From a checkpoint of a small transformer trained on Wikipedia.
Architecture: RMSNorm before each block, rotary positions, no biases in attention or MLP, local attention windows, value embeddings.
Each number is 500 + 25 x the weight over the matrix's rms, rounded and kept within 0 to 999. Layers, rows and columns count from 0. Numbers have three digits each.

# layer 3 attention output (transposed), 192x128, rms 0.134, rows 52-63, columns 0-127
463529511527549509526459494526475537526519510488492474484492506512490508515489503486497486480517461518470502462492464528501463549535506500521494525497530519507513475458520487494500538482510500525513478506515522500489498530512484507513487501478489501514483452512533542503508504478468527534523511508479504467518489505490538511494533524488498495511495513513491475514504488507503505486540
534526497574548507465488482500500486508480545489457486498505499496511511497528476544509504474494513483499504478513504540487509494481504504487495483466476498494490516514461506504485507486501469501521518491502525452538514479487516475514455515480495498502553487527474473511546474518494463469504474482521486501521509480466491470528504492533524500504522504483516499508486475502535512448480
461521526519520518490479500520486507520477508522488472483493516516477518485490472521480471476501492473486509488504517523505493519495494529520497506477488497453513490483508489470513508492519492489501513494535513516506485520480463485528498487485485525499474492478504492544498472467478535498493498458512498514489523499476483511495525513492520517480496476477526449516537501493477507503523
523490512459507481510521487498511502518524470505496538498487514482499490471484494491484508502517500505523505486490479465498511510507501544501546518538505493471532485475532496522520481512536535496471505508481558507499513480473480521491521463531490487477453492492487499503440514495467553484504509511502472507503505525530508541509500494481460500510488493479525473503519493508487528546507
465484516474534513462489492494522499512494487510508495475484504504490501495487509500492484481498464493506525483501517509512500550502533543508493504502489503455519459468555490510487512482474503503494522494489510544509464498509488515475503500488495515507463498510559510520473528494504529536495525491461511542499507515519521520492519474509459513475483501505513480475505472492479519524529
479506517548549512531498502549494533519510515510484479496513517478469487532502510494512481506508469509496489465485492538511489534539525484482498551531513513526534495517507491495482516501487484525529472510525515485486504507511468502525501472486511487523500489505468532506513493500463509565513541473487485502515493527521545565505542514470497477491484479470501442482521497518480495499507
525507490488447461445528499497492489480464491500517536507496464553519508505481487525496532528466537508523520571516492520515528460470502507497503456469498482453486538518519529497503514522497490497497533513475514530522501534495504518488516487534509520493490528436452487512456479528555521464517488466524500482479530514525508458529466500534513542524477498512489517524514486499503476501443
425523498499512493451470520499503539482526532522498467499515514523504493493477484522485504489469519485498555497496484514508483524490502557525508463504507498469499530452528548478482524458490512497532526490463495517500476513504511536474475505484473518489505474500519497486445515523509509482504466434462534500505528501513514489520519501505479509490460522489501518517491472517477500486522
536482495459441509510535490488499471451502487501527541515497483499493498486489516502489492499478486520511514541505518469498522470483472483458526482494501509524495514537493513486501483537505498482483506494512467492509521479514486479514541490545526486493481553459469498510505473500526490494498484533545487497489523517514461485490468499496517488508516484493503544491497503504502490505476
469508507502554496464482538497503537502508502534529494487512501505491501517468515471481469490492450513510508505504482527490477546511521541509496527502527505463539502458562511512483516468513513509512511524462515504471482526477494513512479488464484508475504476491517521498467529505475546518501494453472509508500501507519515501506534492493496513510471502480512451506508482527497492502527
509514526513502506465495473516465493554455507545476475496450493482498476550459471496501541544485504503471504521500491539547503472479523538516512502496508475503525551516523525499471514508496476517537497498438489482501513534496500509487497455516490488513503456526455494515459516519479538529488513451488486453552469525536514500582520465481492521492497508448528525499476479439513518508494
468498470523489459500498519518526511468509468516531490520490514554511528517501506510502511497473515484498507487502488508488519483459511482484536475504520511528458509506518537513501498485503527474486465521503465494463486499468559498489466531486513530487491531485491517454479471531540485504466473511517534504511485475508504487506477456495491532476522488533499552532495490482493500471464
# layer 3 attention value, 192x128, rms 0.0747, rows 53-63, columns 0-127
494527500498502509526504496481488504501527462492511496501542484455505463529512494512551548479544496499543510495499493504519502445517513482500503455517470498513451464508479514498494516516501482512475503510505482525454527541493476492467471490524523589467484533543534521488501532503542499494473526479511509476480527474461507505495492517511511495505491508501469474512496538484487495492448
496491494490519513487484574470505515473512494501487496496498448536503529524512522491491520512511500491472472470498491491504483492500494469467509490507488505515522480479488489497482480564501510510489519523499520525489486530485516496472521493481535528499491500499514478499502488493532483514483549550476491490467490471499524511522474529490511501514505503497487487478508530512498495521480
513456489499521524508529524495508516472506533505495473496473543523527505475474514462477498506485503506458492480483506503464467488500517479496480479494499519501558471527516549493499506460476519522486466512476502530552510504488517522521509533475508523487513478483506487508484477502518507520515492491483514506500479516547513530496542458490533507532506499545507494510487490497485486473530
492492493516496507486490534510512534488509479487513513493457491500537535490537545500472503501484522534480495515545458490502496457496508527515486500485520490528549518483502502508478480494494511516479466497500488476490480473478530513502510541465533501514528499471492489501549507506525505495497509543483488469493506504498494487519520513496493496499488512519546503546531533525472499508505
473491498524493473491491528487520496489522496491465491501483539498559459502513518483508486493539521457511469542465500537472501483467539454538477475518473495418469528517491484514499503506471518501478517533486548491488507556478537482478479491451466501488509529516465491463492478465491485476462459495468530524507513492529480500529497520492484489492548494528522503513480502474512513515478
479468496500511521535505525492461476473475495483497465494555536509488531496486454513494526493508478476432456468530445436483506531480507499523521542528498513587556517513521487481508490482527528494558521483525479513464508453511451528517533541543522514469501483507504487537521507504497470491502501517517449491490514516461487507500520505514536526525530510526477487499480481493512491537533
487520469515457515478517535525503491546531466513486510497473518523501557476496482500502498472525497526496460469536497493517478512471490524543509486472491511486507486515502477517502474482510473502511506495491485496477500457468482521454473532503537507475511521504516485526523495479516512497493563553531491533493513469485513490491463510484543517485500511509459466555508526479477493525502
491475505463526477552514480488489486512470494476499490479502475518450505510499442466484472561502480517485479520479501473497510506518490519520476538512506490500503495492509532500523533520517509504499491505484495511535495486497534534577507489530452493517522459493508491496507507515480517500505487500491472515518493524508496514506519497519509519481496503542486500453500491516510466515505
496510481511482532491499545486528510515511485484477511496490510522542557473481516538499516467516542481475471478522453515514486483457559459522527506504479501498503514493497517524497475463482502497497489513536533521527510473497524504489512515500506519488492542466466490509529476515485527491509496537490491487487534494524505519492480511487478515479503500513489490508548523475456512507492
505524495536478511477491499479496487483508543465481459553525558524499516533515511516541552479516487511496449470511483505508472493493500488495493512497504506499496519540437466505485510475496507519525536507459471474471509500491507550472498493506522556438515489498493540502506455529460481477522461495509527535457520519500470498501531538485526503531541511492475487493505538501497524470472
517493515498480563523510480502502471539498507493480545499478486474514480484513460487458535476482518470512501505556483471505521498498489490500516479498485492503541522520481475484515500455515487492526531479546490437554495469475453490498507490535514473492505477533501462490502507504463481485519529490513484519520497492466460479465491546506513458476494504475463514491481502494521482529543
# layer 3 attention query, 192x128, rms 0.0721, rows 64-77, columns 0-127
515497495434487503483526457502477502510534492526541504478497484487504506520475531493496468514478416483535500533527528539492528475530446504494526515494470519523474534451519456517515505508469470472494481514485462522500528523503496472471534458543461477492490483512484502503478494471475517507527508429555472498540465525508456462541530487493483510552489493520478443471496486515486461494516
554496523414492499470549418499467512502516499523537573503504467485499431519488512492493482502436457484498529506482536505522512473506482451487538534448528501496482530488506442496540556535475469470514533522525476509531526514505487477487552445545502472468491469480509525463503507499470513551520544477555475514542468532512495447548534461555478476492433525497462459458460471536498460474466
446498474563471503518458569514496509506512512478457519492470502498537509482509498491463528470521562459475543510497464510542482530481541485509519491508496499490514528507520517527477519542522507496467475476518511516512470509493531505487489546441529533483486565502516501510513521491540523479514491530475523487466524493490542492511541506480494475470545471502534510519533517480515552508505
447555480535494498535442569519563480525491509508470455471505533506526517479529477521467508473496556483497505458476494478507461487450533488492501453494509469481548492557520556480471482474533530502436474507507541479478486469499549513499479544467535528479491535535506487518518532503545495448524496533444523490460560439517555514465510543460511514473538460487520527502489521514527515510512
492527498497490488513479508493532475497483486491503502491527523495478469517522487502513522496502505501521491479506515470472496488499514489502516483504494479527525483531472510476474487500507517507486498519502508502472500503508485506513511512497515503505495482509487495514502520492503493491511511503468507514496520498506502524484493507509517527486526494499532532496490507485517488497516
532449528526471493457565489491450501529540496479512553547487471484485509472464515487527527521494458501488473599517495518511547498571488516531498536531465565518488476451498494565502508548483484467508487497513450532512515542483470462548534498508478493497526493450437537460526501461502512504435521468543449514526442574474455475569512457568509517477473563516471480468469470472456485488502
467507464503497493518467509497520501487494497508485501503492495515501504501524450527485513472494558511481497451461476448514470525488501516517483488522540492494530509501515547425478494463513472537494494458496540483501484489517492489463490542508510484496480498513539469511481513499498493512541478541494558465487555463506523509459509495471495483501515476504514511502470475479512541506512
439535497486461537569415482499551455489484492547460455424495524525538482555570449488471498542502530486507533468481492492489457515473534511454510477472519425494484525496495500415511472473511467514500513455457563482480464446550515518502449469479505471470461524522558482553483540500478467487582473540499530469459546454513538540435493510456494476517543440468569529540531489492563547500445
527522472505527519499507434491479530474517478485479491486503528508508513524495497457492464497505435552492474527541498515507492488483485539497507530469494493472488486492510487490541530526504480557545492508523484463510496477516455549543525522499515499531502507522504445510458488532480493483496477490468521491573487506499515515504504513479518462512482507445484532502512519494505538474481
525497503567480502514532572533499507482480526474522516497503524480498485506495460474506484514458521484483501501509494506482478513461560484517523495508501505476495490531510489466477464516516478508513490498524505493512491474516481536495509501483509509530493501497512516502520504523469522525488476496498544485510485506487504516468499501487496491466422487459503472496488488503509506515496
473498480489507447462507516543480511489485503497498541490457508466507531485485491510435527473579501473510546511512461488488487484501482512487492486484487511469542523499473529527514516481518526469519539507530519564524520530486535466511490551476522488498480515486521508490467519455524510488475449526547484497529497531513528512531532549500514500527543469515537477480479492511515486494503
516496536491508513564495541532509469499499502504450437509537490465480507524459510538515519526458500495501489508476536506577503499487484519534498504456532523514512504545471500480514523521503496510513509519520518488520457488547491497484508523505473496562483468513493488540482536516525527487494532500492489497525513524524512502489528522522501484466511484491509485486522512499511505486498
490464471533482486512491499497467460464501468489470515468487486476536518497477488543510522488532543514504488527493486476504506491498482472482477479473510497548491477493467531495518543494451480506496492499480480494506522502497534477495513549513466490477504499496488448491512542457511506496500505476486465501516513508475500490492504511498523491476521482510489533510494484473492492530500
492490502559491479442490574536474497495491494483488536467511536500535523452502515490497517493495525476464539517490481506493474498506501464546524486524474532444508490492488493518483460499506512542477507523496526531491523515455523510495474538502485527476484522500467481485506481476518511467514486502497468493498491501473486496523493508508525501456522508521506529516493500502510502546497
# layer 3 attention key, 192x128, rms 0.072, rows 64-77, columns 0-127
469502509550482510533460513512533505486507510488471441492485507532487525497488474520473494505541528471498490460508465501507496495477479496518479494530511483520507497518499518503496479470527507521497483492499510509478500461498501503508472543463538519505480528491500506534511496507505507480498489523481506484499512475478549518493493534506535513486537493487525517537534526477529508501528
537393547430491490476564472531449452550513506477550524490518504472487515513516546517510511504529422501553514577505500552521562468534449494497521498509442537507448553438531469572567510592502457476520462489496423509505500509502493516515589494556487499490522483441498479467504501479475542536504554476556468489526441592517468457517504459527440481534473515558478496482488467498439482424488
487520484517532527552478505505534549505485485534491461476496516531513489495513451510497504520490516487481484417517505449500461505475543516500467511489533460473547491519466515468484488472530540513511516497519558481482495438506506514488487518497528511504487497517519518531494488523507461500505505518493494487484541438476515524481511531446520504488511500456514514513522553487520483537507
462533468500539559538468496532509541448479470534467475465497501557531535485557461515550518498507574495471513468515471481501457529503493502531445485503541419490506499522470521481525501425516476512481496483482571472509465465493510526476471522458504484514498523550512496506491479542481469511535476568489570450496540448494568546461519507489482464476534506438516560544557512449516532531452
511451519489481505483513499495459483460487504482507524503478465488491497496493501503486509508512488480495517526501500504469500521510486522511533495502501503475492513478486512525498487510499485484491512502515463502485504490474488500509498498511479499481524499487480506490504498471486512496486528501513507527487480522484489476520493485552458496484468541504484507481454485503481506504517
541472525515483436424525533524479480558488513437460493524524455433475501514468551526492506493477443505469464563486503532518533506516495516498544555495445586512504485483570469537485522575461564473508492511506437499454535542463463485479535521491479505468500497479438543464479523467527521530479500461521435574531441535440447452544490488519530554489457559544463476452463496518454437490558
426571473505500535566459483470554509490480489527484478442493542535531498523551430483518483501508542481512514433481508480509476468449512502487441492471533414505515509533466493434515481455544429552554518478462603485500442451485525547486432479489530498561445541523565460509497515542483452525532455543509548430469584434546543544428537505419524462512544408440539552568572488491564554504468
516486518508508519483508492503527487500511487512510517503487531497492508515529512490504501487514470482510499509516500491502530472496490479489502509492482508512482532489482493508503506498502486511518496497513484515541467489472493532527508522506509501534498492477507477471509500497508504520493515524514520477503503523490492482507509483501502494500527509491479518507497503486488509468507
522465453489479474525492505486520493478489501508502521492495473460456436498519485474460527476505478525520519481511556474549535522522463475545472515518477522514490502493499482484524517539552495520499539469529506487491497509555535493460473487531521546492479486502505495532463490498478478494500498486491476539510480462471463501469491470495484451493431483516492484491464453499493518512483
488502494521530500514515489550447527472499552538502545528498462533488515537488492496481505498509520484491490494462516493482485508548501502492497495508509444534447465489494502517501523496530498502506485519509484493531503523490454515491490522486515506490498474479468518491473495506446423492505491488537531493499481480505520563530509468546476490559494521506527473491490500496535511501481
508502458549519518491520492498494514500502444469510477569511507471503511510492504486543537517430552495486521512463500497506472490507539496478520486509537475505549517514468481520541467461519515472499493536502510468466530458505524490512510517473491538468500523525489482478517493475467516519519523556500476494504497504478474507498501491521506515452512532561510503503570527474505493523597
497485466490490500484493460501530555512506518515532524520481466501500504467545492477526504481493512500479525494541512498491505511497458535487464488529505514503516479437527546514516483508508488469544485529534521504465531489502521523503487489503489519501496484437476516487511493514465470521525482487540522496467485512494493479512518495473524456518484505503515500482516507464507476490513
503504505515514517480472485474520480534518481479515482498527492449478526499503525509529555467502496523487496485529542507490520485526490497511511519492493539486492516544482540513521472483508482485476498507514497517501475479451502468504477488542519478507512479535499485505485484501523505517514480493455491538493543489475512463473508536507534536481496499479525480518512477514534505481577
481514487509524527511483527502488496491474503511503470499504499513499518517477552528504493456502485473494441478492492497486504479502497475506495552510503521504550500520461493514483535448519522521467479541502480508516516470457487460507517492497509518493488503488493523500503486487508533490498463507470476520511503474493509537482502521488531518455452504509502481467517516505471493513532